{"intermediate_size": 2048, "vocab_size": 12078, "hidden_act": "gelu", "norm": "layernorm", "norm_place": "pre", "positions": "learned", "attn_scale": 0.177, "optimizer": "soap_variant", "learning_rate": 0.00228, "beta1": 0.95, "beta2": 0.95, "decay_fraction": 0.684, "final_lr_fraction": 0.05, "doc_mask": false, "max_steps": 4535}
Each number is 128 + 32 x the weight over the matrix's rms, rounded and kept within 0 to 255. Layers, rows and columns count from 0. Numbers have three digits each.

# layer 5 MLP down (transposed), 2048x512, rms 0.0771, rows 1508-1562, columns 384-511
162066179142070112116089109101150051107100075042085136176200148163118120076155107135156144171129141161088156053076121122128179108136183125093187120220137134142108128233149170106136161117110101145136120118124147139175100106157118121093134187104168079055144067081141220141123131127112131105127122106100118179154078128087119116121101152131127118186123097164118120055174204163131101089186
111166132175195168107192172099204126145146170130142115205130213116121130162069064073188092217104124189088188138108100140118063154163079147144180165097136118095155126075089079107108137124067152076192128141176123153128089141111126174162171143090105105116122100131138107098110145126068128047148112137162129119113129068156127090127145142131101166145161212111166080131107118126091165176130
104158112130054164152120115175145139105186040112138087112082159132122177124126172104166131099120072142200127138121129080140099148147140132087192129163166162145081133124098115113154072135117096120145140096206105150112105147082076208178098155169092128143122160133140126154087109151178079173103114172128118146125091100094137134091146110152134122136045153156147154129064130112181141123159
124147157099152137125121095130119118144162144115118126090163170115149124108147181149121100020099161108173092098174122107068126091150145154143086121093088215124117115034088097144126129145117161159141105074129147184144100150174121150095176111096087142182140107089163107148111114158195122191112097134146168124137173161174091179174127121106196100107039159155107124222066162151162151195148
123133170143118163188131116094122142149123090101198129105128147122156142148122112124150128103094186152141204147106109125127132110110110124082150165114086085138076147112132158146128170109080136186142186150179134187085094087107055122150101077113116097182176096136119086147088120131159129123106126157144133088084148145144097144126150125109128152113086125105168129128102107125147160105177
084117130167127128120102086114172106141104110129153136166182141106086103080136190068177111075129151131155150188107132133123128185089155155155129116114140110134127121192105121079110102122140148134150072172089071136186179145106118164162111056096088130119100171169146091130145102117164118128200091099099196129115132151133070127140123095122125113122140141107131126119103136144117111061169
148203181094153155130205141118093123140161111193140186129113085126102077175125141096132140090116109160157146068082154121194142133152107161077077145077086108143132152117164097177119100132163087098111109156129162093128079126160070149103148149111127137099171105153134096077146163162132131139156167101127164151130164137099126159145141135146135140143100150087190080114090074095132120121182
115124118159125134158098160134111186145156128144100092105121150099190102136102171116157158112123165139142121113141130134139107153144132092158117119195171126109140135144107117133151110136121138067161093110154140137152070139128108186085117127101112160128149156148192167053121055191086141132056181138063149108097072112114132140087119102094112153173124101151116138108148118167121110084114
140107126115150193118092064128137176168103075166140122144113113107117122171161090139120087174150138112093128082089175113149120166129172161160109136110154091097119198123169114125049148163111110178132072153149128148090132071180140185161165141096146169126162152123132113165116114117145055150172156128182166066126111085176150123144107116174108094069132209087086112162203122127102144130179
093094086165122135182105138115092161113069134121101161114175135142106185083132153130124121168149144135134097186142176129096149102152122182057064119097137106157110126147143120117110162126147071121139058128152142166156151218089089129109156140172153147129142109146100073137192119148093135120111152128143120092149197208170171125119129147138133092086060145098107094143125084116119124184136
155161161111101084163108137128137093061151128148131073134145185158105100093152147127141139146126039068166175088118094138084133152112161130134097133154161140134163145150117144087128162142181143121209116127170128129093075142181163109116149123135172117131146036135106150125125145093116084121088156216137123099122070082113131088170152147073136106069099136098094072113170117125112125121154
109118096139125150117078123089136113156168203139153146139125099145148120101112102140149074148136128195114132098119080138148157107124131142096156039140159112084166143092054090124138150127141071104086187159177128111091138121145119148116117149115154115098123127139120123162150099125131065153058091125062111178143110158089120133154130098142162148117133165136145083114177193098125126102100
106097109144113108142215097182075140106130150172190188146106130115128164093126137099158156121128128185110184070087085162154145105177088017061140151146119084185190111078080179095129046144126125181114095117085127107104211152153140055129142154192118112117098133104143110167074138175091180149142150082139153120144093125138135114058176140167100091049103152157070143130137100174139137157149
152149166150119132141111145091131169185109153113179152091105127158106102104070146126161113163105106122151109166152159060084143121121116149076117110107105091142115148175155141111090107152161120175131151126197107123127145111113096108170126114121123094101148135157170082056116090073157133133161138201120148085103153114173112109064102134143180157152111139163150128170088098155130133125110
162099148165187125092142088110227152139112119154142114105088135130143087153090131114070180122123170161171182173101104141197127110097113065160132189155188130132086199172128108128064166104130108159165174131137108237077126148113089091112085086113142158159107111093093178120092107118141168104152133176089053111110150154086182104158073135116086096149124116094091103105119146133122097055123
122135113076174062131189089130083170139099156121119144122088139060098125152064132171164098151136115162129134118129107110111132133086146132194109131110128103127123159123162105178111133108153137199128155074115075142111067172127144125146151191145157128095183109129129131125144180149150055133150180067155173143152162070160129175118121084096151139135121112139121128121138112123137098118067
081129145080094111121124136144148160111098130111113102128190129144157165144113122142136159120146133123133129167113068144071115117121125175100149093135143115136167101119124179147152090152132132122110118139167096073167070188105137097092108189175159121094194153055074125103185140106124155133106127133137140129124134142129140091118156093118095171158095103093086088130179085097090143140164
131144125156180151125157095134113109123140143158158157098131126118053108105160144157155070120150105130096145131130143171104155148094127169108207138105144144165112163077129062106113154138133106125129131134171120162147150127178109166163164133128143152104224116133113151111152138104159130141138133115165123099146149155148124067167200099178165121138097134157091130162203156170135143133157
147180151142120121125180114099176169087173138168109140109112112102142112149160090187112124169122102152146164093021146116090188143092119152122171147144175170099099094134101083136223157106108151139105183166127152178134069123156111092094120069149093101142092136146165133135184134126187092128143210170157109149107101070101109061162050143135074195144120128119159177174167160159124104113163
140142161152094130125149118093109108075157089134124100094200133160121200127115079129094162172017076045219051167187205143084116121162131164149113116143101108180154089249107147113120153083128162143133102154071120118032113134107132118179154123154132133153078128141114042084038117117092124114158128163150155160130115062151046116027073074102153164152104157100128128177116162157146146105154
135145127151132096134086154139156111098170157106129111077122122102126142121155204141115117131081125101148144134105113132108151147112131200117147181148132150093154144060151109156150064126105104141113131083159061146155138125096118127114058139127170079153119151075136098127149117128130132163076153118128129128160110096130141095087130170115145104133117168125120112132143113188121165145097
086249166102111136158125090138100133148128120172104066115093163153072117147116195132120130104133089158143119213137138166112097099068123159177151101191085154132110114134163188092128121125130114164172151156135148122105091126143099113101127169143129138185133072078142164179193121141166141149134116123125181086122125144112132119146148149104107049106174144112094121059156131163198126148138
123153135146130220195106148105114057125129100140172081140090159126153091139135091059095109155150136152104066096151111107135112132159154165119124165015142102094025149143155114055136120138169142117120100097115101137135087181207129086214147154144141150156159142078144170149153081145104157113114175136185133099084102171129132197137112169178124125168133099110106118080102108153126137126099
155125085121160112085144098137162140118126122100095145109120121162082097127143157167150100163091194167133128142150111121134161114093077135142169196129135142142130116151139123074152125139088135146154106097164184204157132144141186131133143086113086143131163178119164144082092086158102137124187126141152101063091113144150125162121133117135133142148139144131124084154146170092131175100153
130139127125174092166058131104111105137130142137143108120139151134163165121144151129117134119125124117161112096154142119136182111101152082164139174121109169130154108131153126115172055133141080131234166109120124117131114118066143158084127123115214139080147164143192123110131135092127156124078117153115149111133109134155096091116134110120133185135159147104113136138116105125122105163107
120108110172127157111128085133140118173147152136119147183127159118128063126136155147141141105124137098102130128100143125134187140131095123098162132045134088131056147113110099146103118058104159120151149111174144117122142119154092152134194136094155125176112143112168175124098123100117149126106084138122082085132137151092123115093094101120169108125137078107109091090139139183095157110129
117097112104113092141127122120131119151184129086128118085127171140157135102110172098183144067058103110136088149149148134082119169103146126135143173100182137136073103095149125084126143145109136087154130148167105114122121098117106101152051166154162112126162139107123146127117132145164122121155149141148152086134200132124080116058139141132114101163129127096079109152132079120107126173141
055149137096090180143070111070083114128129116174177123069156143112154104126155167113093158138098097132109169145149117166105098136140121168197155189129173144113091169171117152149128134126122179128113048105091157113101109145103090136134093118128255132103149076142177106143106124138140133183063086139154093124129178129161147140129164129138154155164109128098160115132113082084101149100148
078108146043114073103063133185144091142112078139117111095191164155134107125134148134170128103100092203117090098175157112087083133162119140144101096130106097120111075166196072109141122067115155096140056115127129089125113133092124188179092129096126180157144035111121078097034112157159100166238088157156141159154175107159075140165094137153105156117098137099126126234174134121088119179192
130127115117058135140144121201119122142139132059106119118137119120110144135099137116095085123111136136094180121143154101098096108113163187076196168144086135132108140127151095131176104137140139148152105155053103077160150169087056111215119051154120169165150139177148126162126119120106120135115129198119119112146138137070150146158156149105124109145143167095131121138140149142126198148117
126164063188142137149087066109138159078099130070134152162129146157180101157146134113151128136099126133117121150149136147106118107128136095101123132138101168151126127101108093172150159174123087114125148116071186163079094143134099118097124098035166131206118125113156112080146111138127126176109127133115154118105077179183088149129175143129124172195099140062111140145126166128162097144149
158116125134131116140138092098127131129122121101119116095143154163135143116150130116116123127153109144116140147133144110127120144110140140123114124139110159173156118124122121103137121123123122137127131100165123157149138140179140115131140131130044170115149109144127119148126123131130130136074130124148134111144142145119131129123124117124147138170141140126146120138114136139128121138145
104149161171118163120161121114142089102190174148079103177120156141130131159139139104131161120143111127126088152155159135141059118142147120163132147112133090148200062077077140093106135127085102145149076140129144106137189165135144117142139109173124150156106119144134143188099129150095095132121122167128075127137139144068137162138139106135114128145082112167159176100186176138111139090099
121185093127117142102137140114130117109156146062082161093083111116130099136112127147145138108098140147131136161114142133083108124145136122096098109147186151170160082145058176144154203179092079145118119124073137125124110181173145119087144084076131124079175134137161100134139177121123074147081102097118177141148157098134147123119166111140117105085140110170138124119121216166102100102140
096179123158123123066114087107168165112160164127090117087124118099098154201178178114150128131060127143147120114107144134137179120087110157099166130121081097122134135098153150157109153157120076176191137164109170130096194124120109114150048123089185130088129120126095129140179173090203110082043147132144069146043176166125160165112118138173082111101122147107153115121109142156112167134138
148163190134112157143160074088132124074108133115091096126160163179128177093129097135105120101151115140119142170119149085070141149156137125132159118109176115232077148185059160131135099104143140096117144129128121132134123113142099147100157115067085091130119112172165129182145162074109107145119132140125151134114096166094116108135137115123127126126116127084145129119099141165126141101085
201145188164056173182133106065138084146126106133130131134142170045130135097153105144147092104094105150133119068124144115116109155117128065145158144080120134122108153079156113132098073146094094112127154134086137085176114122136118176126125156089159154131130119094085162118049078141124123122144105130124113147114126155090147117129146107145076155168115142142088139102144160209126134172132
108155092193113116189155118151209139116125062126196143140090219181096141149085133170110082145114114018156114098127113137079091095215177113125104107153103151127107083121078091141135115135151108103151115154150132137122158206163109115187136128106008071164179154095153137129156150164112121174116202150143159035081091131156198063133090120146075136075111123141159107048117128151168116179183
128121179180136149090138108120098196096167109127125163091157096081098121152082152136162139185146146201142119135135136104162127116154205123128180077041133116124128093171105113097131067135125128121161161123104134124154073161120119090131123164155245108145128117189160152151125129080125132086089073143151155118104129056100054142226081137123093124119141139106123122121122188135166104138129
149106131159123126145136083101112143120086124106105132086144140143141136096160140133094116115156090136115160158104141101125129145124161139107119128143115165160148121132106142097131111098137103121140124083151128142154121146168146124153161135116060161104127093153129096162119135112133117115056117126129143114126148137104124118131106112122134149164161127130146114127107129148135140150128
100105108149144117133161099169131139132080120160075131093087113152141088163108148114163116115152149169122116091113157125109099172132122086116129155131148137154191173150138094162088170115132078150145103147102090053142121134167192124127164138145144141126092144136175096143181165098149078114146141118126116094176164102149148059153113076144078150195153124090145153108120056127086143154047
141134126122114160137161116104117147111163090120086170113170112145097132135119113105097161156115097150169168108110149094126082141176138119095155096099088128109136125157184125069139201103130088157084149143095134119119107127104128156124138156168064156107130122143124171107081145155102078104083089112035148163156100130114158043176135066108150094156113139125131131164100120070114151095107
093171137157084121078129142143156124169116122155139132123143125110088134095072197097164125094093130128153084144142111113107110147166122170107177124111122086147109094131137155153126096129130089150117115132130150126095116117152201106099183094110174128181141148140192134145085167126078115117154112130126120127109145108138128141142124129114118090118148126141121094099115134122092149132118
145175141016151108145171168148153125106122148079122046090102083184111078069145137092130091156130106169140133139104131060120170164077156116136107128054128093208077186138139117089154105147151119168145096171071093105116142146137183101155042152095083118195135102105135149080106088158141107138127105104169132133109148156136140147123111124133000111055140110130113126145135163196058060147139
112152158207184169126148114136154120101169104164087128128094114156101083103163111168097044146131106109167056136115126186122160116107151084180139194141124151155116133101111116120000132118125115133094133084173164162103123133126099131103195115109177132110172092110090132168162167128160152101137188135120124097120083093157119151183177126110119057108091107162155116106119108123149128138167
142057081085062115108103169137187147187134135137088216056092095155160115101051161086132138131113149157141101107112129084167095133193155149078058100181204080119103126105176132211100057107118101180090162107138071172086110143149138153129121143074105122101110160108141119100094166079102144061156146151105132191110099187158088136113124100170154137090113114180150126186126144149153053143174
144078111115106155145146146057149112171078141133128125140177152149124146107091114167129082135137119133117117126112089089134122118147082139086136166115099143134129107119130116147084172139085155083147159122085121114150127135111131117105149134160106124174151088122113090110163134093126115155162091114173144099153112130106083086126088106111087113172148163169111134198147139139088085159146
083085144108160136108123089092137103084136113101118115122085174126179116089190174176122156156120144125136124092129172104074157153136204161151098152172170131112169116084119139098134065128044060067128155129134146099157118109134165104070168107078176160159099137112129149157158088158126084124187169186139101062135150163158144129129179120138112120118128093112125107128174090122103169128141
091121171142121107123093061096100228199189137124129080153158184091088116139167152120138153107130092140161078128144122128073100134103124161181117125133145155148119128129138108114134146122122134145114158112140149169103121119087145172094138112137072133119164109112060139139091134138085071155115146165125077085099145105185147153138101155091141076163076111097107103113143135131125117146149
129157147121117120122147135121173110066189105111104146126107110134071138129151165133116139126071131081111072159135117110101105132178170152122138122099104127104155135122087091141109170152137138146107134082168120175143193112130081136187111121130033086191121121094105106111110118136150101139131160125113068176068104121168074123167124149153165118110137138117135054166167169154148111106154
133136113094099139112141122096072130120138132127147094156099126154084121134154120166152125179109143125060102082128155157098125087089123127181205191079138168140116159144141093132114126133102061174117162131071143145120161123160121151162174114172153136122197104140075144112125163111076126171096113154123130112162120100098111128151144154122126150137104133145139152156207100104105134114159
091133171139115095104120153127159120169106152161158110115117106089141150098122088171080126137105126148118136095132144185086088153156138163105116190120134098220138081140119068071169073103064155116134110104115118151138158140162139130157166148126125081133091162184145067105125153091032177198113095061153117117079083097157112172159169086121107153170090111115114104126105144149118102127186
106131097121139137137067104094098174130114110129136074119166115109124136135165106163116149160126121080148145108132177137119142132138129193073067111107148051135154121136119146099089125128104115158146125095122162136144125144061149175174172114161206161149162119158118120106097165115148127158103146165071126160090146092101104120156150110094083154093124103141166172150190167121123082171146
122181166135146118151140152062161126122103177101116134162120153118082115149137125152097194137136075101104135111100147118145135121162177155149168156093090098069136142181162168133187066070180110055104127136093155164118045148140110116166108103131154134086148113080120121126169149115097154161107153109075136165074104130135128107173094054112108100131101111170177161162082149143150119099093
144147149130170148100172078108129144099141142134110123180092135109177100077071126141150065099166102184138072053162077125145158117086136167112126159103143085126186156121138121069068145130094100131232105113121153178138209122169131089119149095161136061111136075136087145140108166195185048164077104126134079090096119221131100152096127132063149079162114129116120143107086118112109054159169
# layer 5 MLP up, 2048x512, rms 0.0863, rows 1509-1562, columns 384-511
091177133118121098125135196147138126095094147099075101123221110142159125095165087131127140096170122124126106164168068175170112052141167177131114186130092163134133153099158191138126132104152113215099158147126080128054095187156121115155216137117195117194178170117197086138157162146104056111119162114148119158134128093109090086096134152090140075086208127143120148044162124140131137136099
126098104111153157076109136163133204108170201118135111136168109118083052109122078149100119112099142097068071022161116132099118119103039174102088045079105170093184088168191112134069116151116165072122125154115083117150138129129171120115151128143080145106164114156113106132203163161168127094150184117147104149124146125094057096129141142154083132119209187078177105127158129117087167109157
118113138158110137118133097147157125147051140126126138095146159109149120125147154142100114065161118094098076125093115124129133153103119145101131157138034095155149148100073159122114127105154144164123115206074078150116125114132141087097170131153161112124095126159135111127138126146183061119085156032125166184104178185142152137177136098120068107105130153085170160126143111102125164143077
149102087122129085079149110154174159090206149086122066151133069106134134124132108156107141139096147052099091131158106150162149142141090086159105099085135133075100109124127106126181079124113187099129113102110112126091142115146133147136057125082037175158109139090168136121168123152108129113103151163135110132160106061108150125107133180106142116129127161100145099153148143125135123138138
145162193134141150096132136123122150150123093152110149127097111132100215137137125125139078148101119204107118169175141094161103166126129157134113157134151124149152154084124129145139101148140118141127128145099110086133153136160089138184123052199191104122085076154124091144143113114127157204136172195159109125108103171121109078185139128163084139085149129181146174062183104174107192113102
127137090125107154129127110113118126103115067142116177116131119144106119144132188102127132204132144142129142158160071093134080118109173078084097033090108115118142104159103114134062087135117153160175095094114122145131137089141119133082091037118092101166171146128165125137094099137119113113084154153204143093132139071126159131121185155095121138166093185074082089130116093135120116131178
080109126085156084110106107123124180114076109130158120110187104091131111212082122126119130192130106094192096114103142115168143134186131094155057122111102158142122109140149067119128053159116174120123161122100122144183107141114106104135144129144158104097143135147111128164156162137126069132171168169137100073130150126109127141120109099120160142136142153110183117090113109100139107112110
074074174129123152118103099175166131135065137174160115166113113127144106190096139113154197161113119145104181099197205108119065122089161131110197151172156108152140134067066073076072153138177131124059063093115159086143078151114104147068124128123067124156164133144102117136101130115191119141151113146151171055153127141184187167050082156104116143179153128140133114087130131159129109090155
115178153113140109104109125136134141116106132152132143160183077127113146108127120099120179192118110101156146136102125143099133123104150154128106194133114150136118070091161127118149126113103112096166107160119171075107139172128153097147136108167139153128132128133128123112138154126183105115099134167166122152135145109144121149100159119100168100136144136102154111164170131097135146107122
076081116137098119148169132173117136153106123073193093144162074146129093129149097113145085126110150124114129132079117143175108145111103139125116143119141163110154181126110143101084140120145108107127122140185106095092147093122117110182137110164134138144157162146135101114136109141112108156097152115076129148145109089103160176167055127110156148154167191140141125142149126108140174153155
109132158138159094095152213151117164121107124154124081063092116154099127159176116134127106086116135154147126117093096156106156156134108112120129098131170118110063152144096135133097182118141156100127161127065105154131074136111112088162207175187077153103134141160108118108120206140165120120178114129068098094103120144170146159116142065158152095136152125149108107126151087140164131094134
118045157140084083116124135083122134158121144137124095145161123095125133163115171123092168044143138094096157153170203140115168157145166185104092144072131144160158200178100151122138151151106148176070085204165120154161165162142135139134148136110167085135131171114113064148147113159148160101134089152054132142129109149042098166186102132118184164129168100126134083172171070102070167171098
139099149102109157141069030135196144142099137122143134219104129073136103121130091126147082128122117112185150138145136166078104141175131124171117126182132085169177143109143104129147125143165107162090107112122161108079155104108133155129122143151134161171130105127115144144125079083117164109145184096172097115148174092078097193137149068112203125138135068099137054138174106138094117166131
113045105114147072171135121077117151110095155073088131084158135116194087082162167130116129085126151084180135165167132142129148115121079141146126091149147078167108173135118160136134158149103172068085159110101109109162099096138075155159191120153067087103120155135065148102206117173149137123120148101069092071111114103107176140201094029135148205101179087184107140122138122119119127063087
122129106165096134155153071155097119169111113166098108109157122164113131092097150131119117132141136120136141170129104095159094133133163106159167182108117120122113166145114121106138146168124173155105192111122099153172120134059134088164114116121127130140132156124123170145122165119111112135153148186105086134117129177117105153129122141130153157170100144181120125065185139076094104112112
170130106157159129125121165163145103146134161144131121096153088110112122132083149077137103089103183202111149095070127144161136134153134147104154101156134091105107124107149149137140164161119159146144107125087109104129168164166124134201156119124080168134116112161185146156075114124127148136144144106114110121124150163165155119127105160151145146085173134160115123129141129073171169133133
163146123107155146118139179112168150133099113127127127125143185118091142120148167128191087116129084144087068131138130191126119117114080115123116157136113091161137173130153115169180150097118117111085147119077108143116164108182110102135145140139099141099170144121074110080143097121123039130139194142109116133201160116133109101143096100160165121134116123175122100140135108125106124097134
066047101135126146098071105121125175113127154107100112100141129152126179137102185110141074150135145143137112117139052093149097136124114136143106157131103160132115116124122127092160141126183140135125131127154120113115104128077113124139145187120133118095117169123156141202153155090131089141108119104117126145109154119157164153167085099151127194147088191142104155125123110169121118147149
217139043166067130137069119050083128098143133089104133148130153149177161104130154123102141113136181182151108120184183125107149149081126149130108132161146113130136135104085117148136098160127135108150155137091125127139141151120179096147078078134158180087138092142135123141186091133131164107110134175190165158147102112163140170114095121104169189135103083142139111054146169152123115125083
132133140135168112164143116162158144120074113146112132143137155149128145151091084098126123133143109145161135108122119062143072153159057078111075082089106128118133095090174103128092076150113096121109200154122080097119134120134144080106154178153061137080091167135109076107123128141115159102122145143187177104114111152085114130119158157085119095128153126138164098159165104146117138141159
136121063166152111157112171096151171097151104114083093074099131146082161119115095121137146137159133126188123156118121138119095136131122054123138106098059086163129129182086164092145104153136141147125137095123131122144098124172236167108156101176041121136086185158123121153087070119104012147133178194098127128143076100122139043190155066160140148106180166127177133069129154118133125167100
110134110101119115125121126111089092120104156120136171111155113170134231113117136154148154108099144105149176178172092148090087149182099114094174101079144151150167104078172145131109115212140155102165151134133139167079159197097087087155132156165096099149145110134084103131147146107187158133139114104099141141125085088148177169146109116162157104112131114143121096164141169143151091133114
137166173182180166125117087112084144144128151170172114129134154104171118131110127163209087166158152133179140081107093121116110147137127108105119152102106107060138140105123159142109128201126094150095166143139073120119074094108155175099125092135051073156120077152143147169150125124100102109091139091147167131084103160105111099122123128138110132095110124110113096134104156081133123162079
102094106162145102110109099158135142189132112154130153105159155120121108086130144155135079145157108122148167061109170139127086163126092137095142150139118166144125118174120126091113158115077158132133109153112106120119125127150122176158127159164093150115110087125145100126132121127141153120089117152170129155144088121114130100130121139111144150105131188113127107090131117049135056086136
149128139094106164149123091154101120133174120120129117146145117142110098136125157128125043120146142115157129122148113127144148146166068152101072121134123055147149076094123183098070160149149075143090140120134097148099125120149126134150117089130094124130156141111135169187146099109109122127100175108137140115098159135071106113113158145114110155102139096104082156146146111079105122155119
128109102144143120068074109146139168156125077166091128066126125119124157128030135136183115127153099154114113126119097117093147149171151092155105136100106155131146105109132164127101126156144127119096130118138102118091195143099124122136134118127074154159091150094161136117118073154087155110126093171139194153134113125101173129105101133154092102152157113102145091107130191117097093086131
161119101122151126069185115083086158150128114097098120125144145137135060111145086125087175120128094124138098143159138164143201134160085142159108138124128077088124114140148073160084127129144111129127140122078146136114126154098140103197119173096143100136098149209100131163090173166157073153119135130075138119100108090149139067095117089118110201120160162095142126145146113113080144175126
097099155168144195152120149107090112133065155113136153094134122144129119106147152101074126128103116124141076140146194161113042105131102075126122065119134111158042108127160142192146123167108144102089112179103111101130155156122180121149155178064042138049129088152126124141182121139137099120090124085168137167117198155166087164113163122165146091133140080184104149087125179127156113116145
105146109136108093154201135162138154139181132121127154097131100089106169117102144132072117146144149124170074156143112146109131157095097151122162100153127136125185150172123140117172116110199111147120139113121127096115136114125133145097165119178136154118132136119176140110096129113134150116120143128183127126116138136112100132133136124097168150100121085165174120134184139077144119085143
186165153132127157137069079108091123114113066133102125093122116144131116139116122081124135125124200108145135107083118155164121136101132096131117136143070093122159103097139144129093208194124133111093139153169097164141121182101184058120121168121070144148140137169140122129129103071128097091123132136153116114126131108106084064121127142081130123085091105136130139120068090147132154176132
156128119140079119161213067127133087108110081163148116093100145128135079103184105126090142110194139137157137151121179102127120168115119148110076136149136143164075150102109139112094160120114084113133149142140131146115092106191112105172094153144023118128140109128169146181115124133111162138096149153113149090094107151158106144113107148170133114174152175133123137161132176114140175099172
149102150137146096101123153128109088138121116080204094141163151131128160118106138091099119124134141114122159118149128134112116171069190166097146205144151149102135128161100187124183148135191147158093086182129143144064111074111161141133135109172200107112114081080181061132217081133153146086075114080164124160091084152119105187062179140134102099167113103179097088100096114142215113118119
110157151059155090083087093078105052145106131143141135149148116112207162115122049084119106151181098126131083133125093113085088103142104142100133083081171126159120101117092141117117096166182148126144125125104157170126078122139142178083129144096186101187167058149109130138104072140146174085126099145108141094126126122104101134107168150160125167089116121150204101119119127084152148157171
175149141151198132056169061149069081104143134132106100063135144096080152072197121206202166181141130111125160150151053099146122163095145079137130106111110094118174178150153146144101115149098108099134157153199122131147205122117114105115156118144146115133146159151168177142121151145128116102093114116171117104078146123101157121136127070125095120092134133160126092171162163125102083143119
147064135096128101091131057135121074143134126108104129102108083213127090108111156116179122169154087204137106146089139104115152155111148182099140156163123128181146148126104129114188135155091155110139120154113070156204178150116123130103095143131081066150100121145099146134118150042129132153087122157121112160105133139090143143178152139162138151140117161169129122111127114122154155140170
106142125170080164106153097097126100147115097095135151145063123107154113139115129128131120122153112126144110137172166175150127098148082141074160152100128128209167145163120120139106165124135148123171151150142124145069089136154120124109179141144108140074149102106151158161126128157099128136117119135184157143099137121140155076085114193108110132111142141133110144152099063100132130084187
130129133133128105130133166138107166100063139108144136150101126121181112100101105150154133110133161149131064112161129067150145097141114067130137095113114060186084149147122153075181144131109107143100108145158124139135119078089145091097118111156067132090138106114138116188186106151207097131110131159179132137114127181084156166102154104096111145111048092198109115174103084120116124129117
093119076121125119152080152175059101089167072100125093178136096161143100108183108113135146133160090173088128085123135135092106163172125103128100190198156104097142159083098127025166092128118096162109089173166077109067173095096153113153082134109107161114157150114079126128122024169176152162168096084151168190107119110118097141125120134083120112171149130161163115135111109099101090125087
118071145215143117241150034142128048124079133127107123073108125143128121074156146127156128081197068150118161178084119124114146186118156181060062146188124147190070115132107155103136158145051114054083093103165120117159158128238123122181225160101071157088171136111087119189167156075152146101015120157163103067089118148133168104119118122158095101215179168161121130126029158140159140129132
107176110126095165103159074160147200168110152146173103133162111186131151085123103153169121097168107112115200126106140095129106183163106110094115104096068116136100118104100146109120145125130118133110068117145058055149124154153115096160199151125069067158187130114117130202116174141113090156150143108160082092165120115191149102091147082138103132121100140141123123132107132103142093127079
134124116108120130143151096135148147124135161117151124133167118170134134136138142162113125159138157154092074151158115174144124103077125144142095114136141151146124129077122152191161101103132181126173086128135100128153154115171114141145118144104107097145152108147128121135141128088147140129128183150158129137089095129070147129110113148154138159137111160122111058132136143166175097141103
113082118176141143093102121129128146128097136112136146108178114214155163120193154153134126080101166150175115063081109106169158108104137138166117147105111125115148079095177124146118148055110162117122082143123146097102144148085094186079099136112169157109176215084142107103187105090075100160152136117164159155109131105108147147129131110128181139141122098181142108170149144242130138137150
124103068062126162160141159119156113189155136113140132130053163106123099141123107164119096163124112146154128098113185092160123086095144051145140104195103140188157135118134157117099146157122164145094118131052171126169086103174086099133053132075098172181135148105112169100140075076174162188144106083173100116127164118175122082155073076138167099118105096069157156128129122138072183124039
222105067133152081114106127059118146146094133123212057102097096111143121139143124143123092128177139107140153129148082124132153103100080086137128127117129177175092184142091169140156130139087103150106111060119173154131113097137068115118178112155088177140138102158128133138159118110138139151117104095161130134185130151086120127141117180158120051094114153127106103107136146111092145125118
144152157198130132144147112099103144148116119092130156137184176089123161152153121156057123162118127092060148051144188133150151096149116085113164124099103101070091061147060108150207125132168147140149173167093170154124131106173125127093086182111116120176079122133142215097160092168136098129122118153119162119148151151152210134109193073048078102172174124147166133087099159174114054072140
108122156133119161108137154184076104164099136124089095138130139182105078188137175084174128158101120154116130145088109142111142157138131135137126146161130189166079128111104155182115159095120155096135182139131117120131147174135133192178192150125150139148132154135086121174128110122166109068101187089118135129102133130093096181108163114114120148088105123184148137176158165176167130124093
121124186106109092118085202146152085175119139118094090090141071156120215167174125109150177138132102133186194161101116166168137163124138084055119146117124159146177105134080086082074077127182150145128101166131195190186094099119096174137109101160146035126155120098116139124166149101160162103150150131126118153091129118175109137094154163102175102140113071121103107141129117134077085125150
145127136138098091132113136080055080114127129100151110124114162166135158186056140130160088154125131124114123156136139085099130127097139174133144183138141086117141092108114103080089178127118123121102174151102123171140149087081082135204120129138106140100152172109168148100112090149127097118165178112123165128152100153134093152150165110017106091096159115167136125139167142145169206100126
116126118146131086141138161146128168119158133161165186084141134185142103136148083104138138124176081074191128112153085111097116160150164118152068193127148159134079140094138128186094109161128134120136101119140182170082123169121125118185135180132137117159108152105177141139215192108129121097081114182088099143160096138157124130116132094157167140147116161106151098120048147123095099129171
153139074146108150146129101163160158109117136077128097155121100069116176142142081124155139100075070114159158130138190141146088150094067148162090077118144118154136093133125113150123123112126107101136120071138125062103108108133169099138082088120165170204105046158128163126115125156185112101119141160145172077095141128152136135105153117160107101095095102089099088134082134180143157140123
028054131117187129108103192147058111154089077120097165117174131101106166145167088138105188128187138130131125116099095159140106139149074139131151094121080142140132054193138167168096096191115151059075109131170151178145130212109134125113168143103134159096159101147120103097164097135083126164132126071164137092170115085154150097104165113182162129102159124135098052134116133121056073163180
142106071087177163139076128080112117157069127134140116129156170132084153150142093159173132082109175103099191122096184205112099070172131142142120211168126123121138148119137128103104134113130116101097193129134079155071116150141149161088135158099116132151177141065091116104144127105161110103107161171110083149114163164136142103107133120130166104117136055145141110075152139091165127170158
130133100116169118162099086118119143183075161154168124189152178109127128141076128106153165121086119104089104130052088121139162099173073117204155086131116119109113071107127038064080115231113118112175097131116102126122140106132109123169161127136101148085171151096096166087135141140172148140129174098145140107119135142124141116126107153093109128124089100082123124129066103153115161139103
122073088124152135086163106111117173118155115113138123122111114107082119091143150152172078152093116133114118104091053144153131133124136143136096155169150109080184121106071111144145120118172123101160127137063137164099113101105138157134136145170140112104161102122148151118125098123127169152101165114101184202076142138033136104166093131121168048065095145218087153117081167145173105136144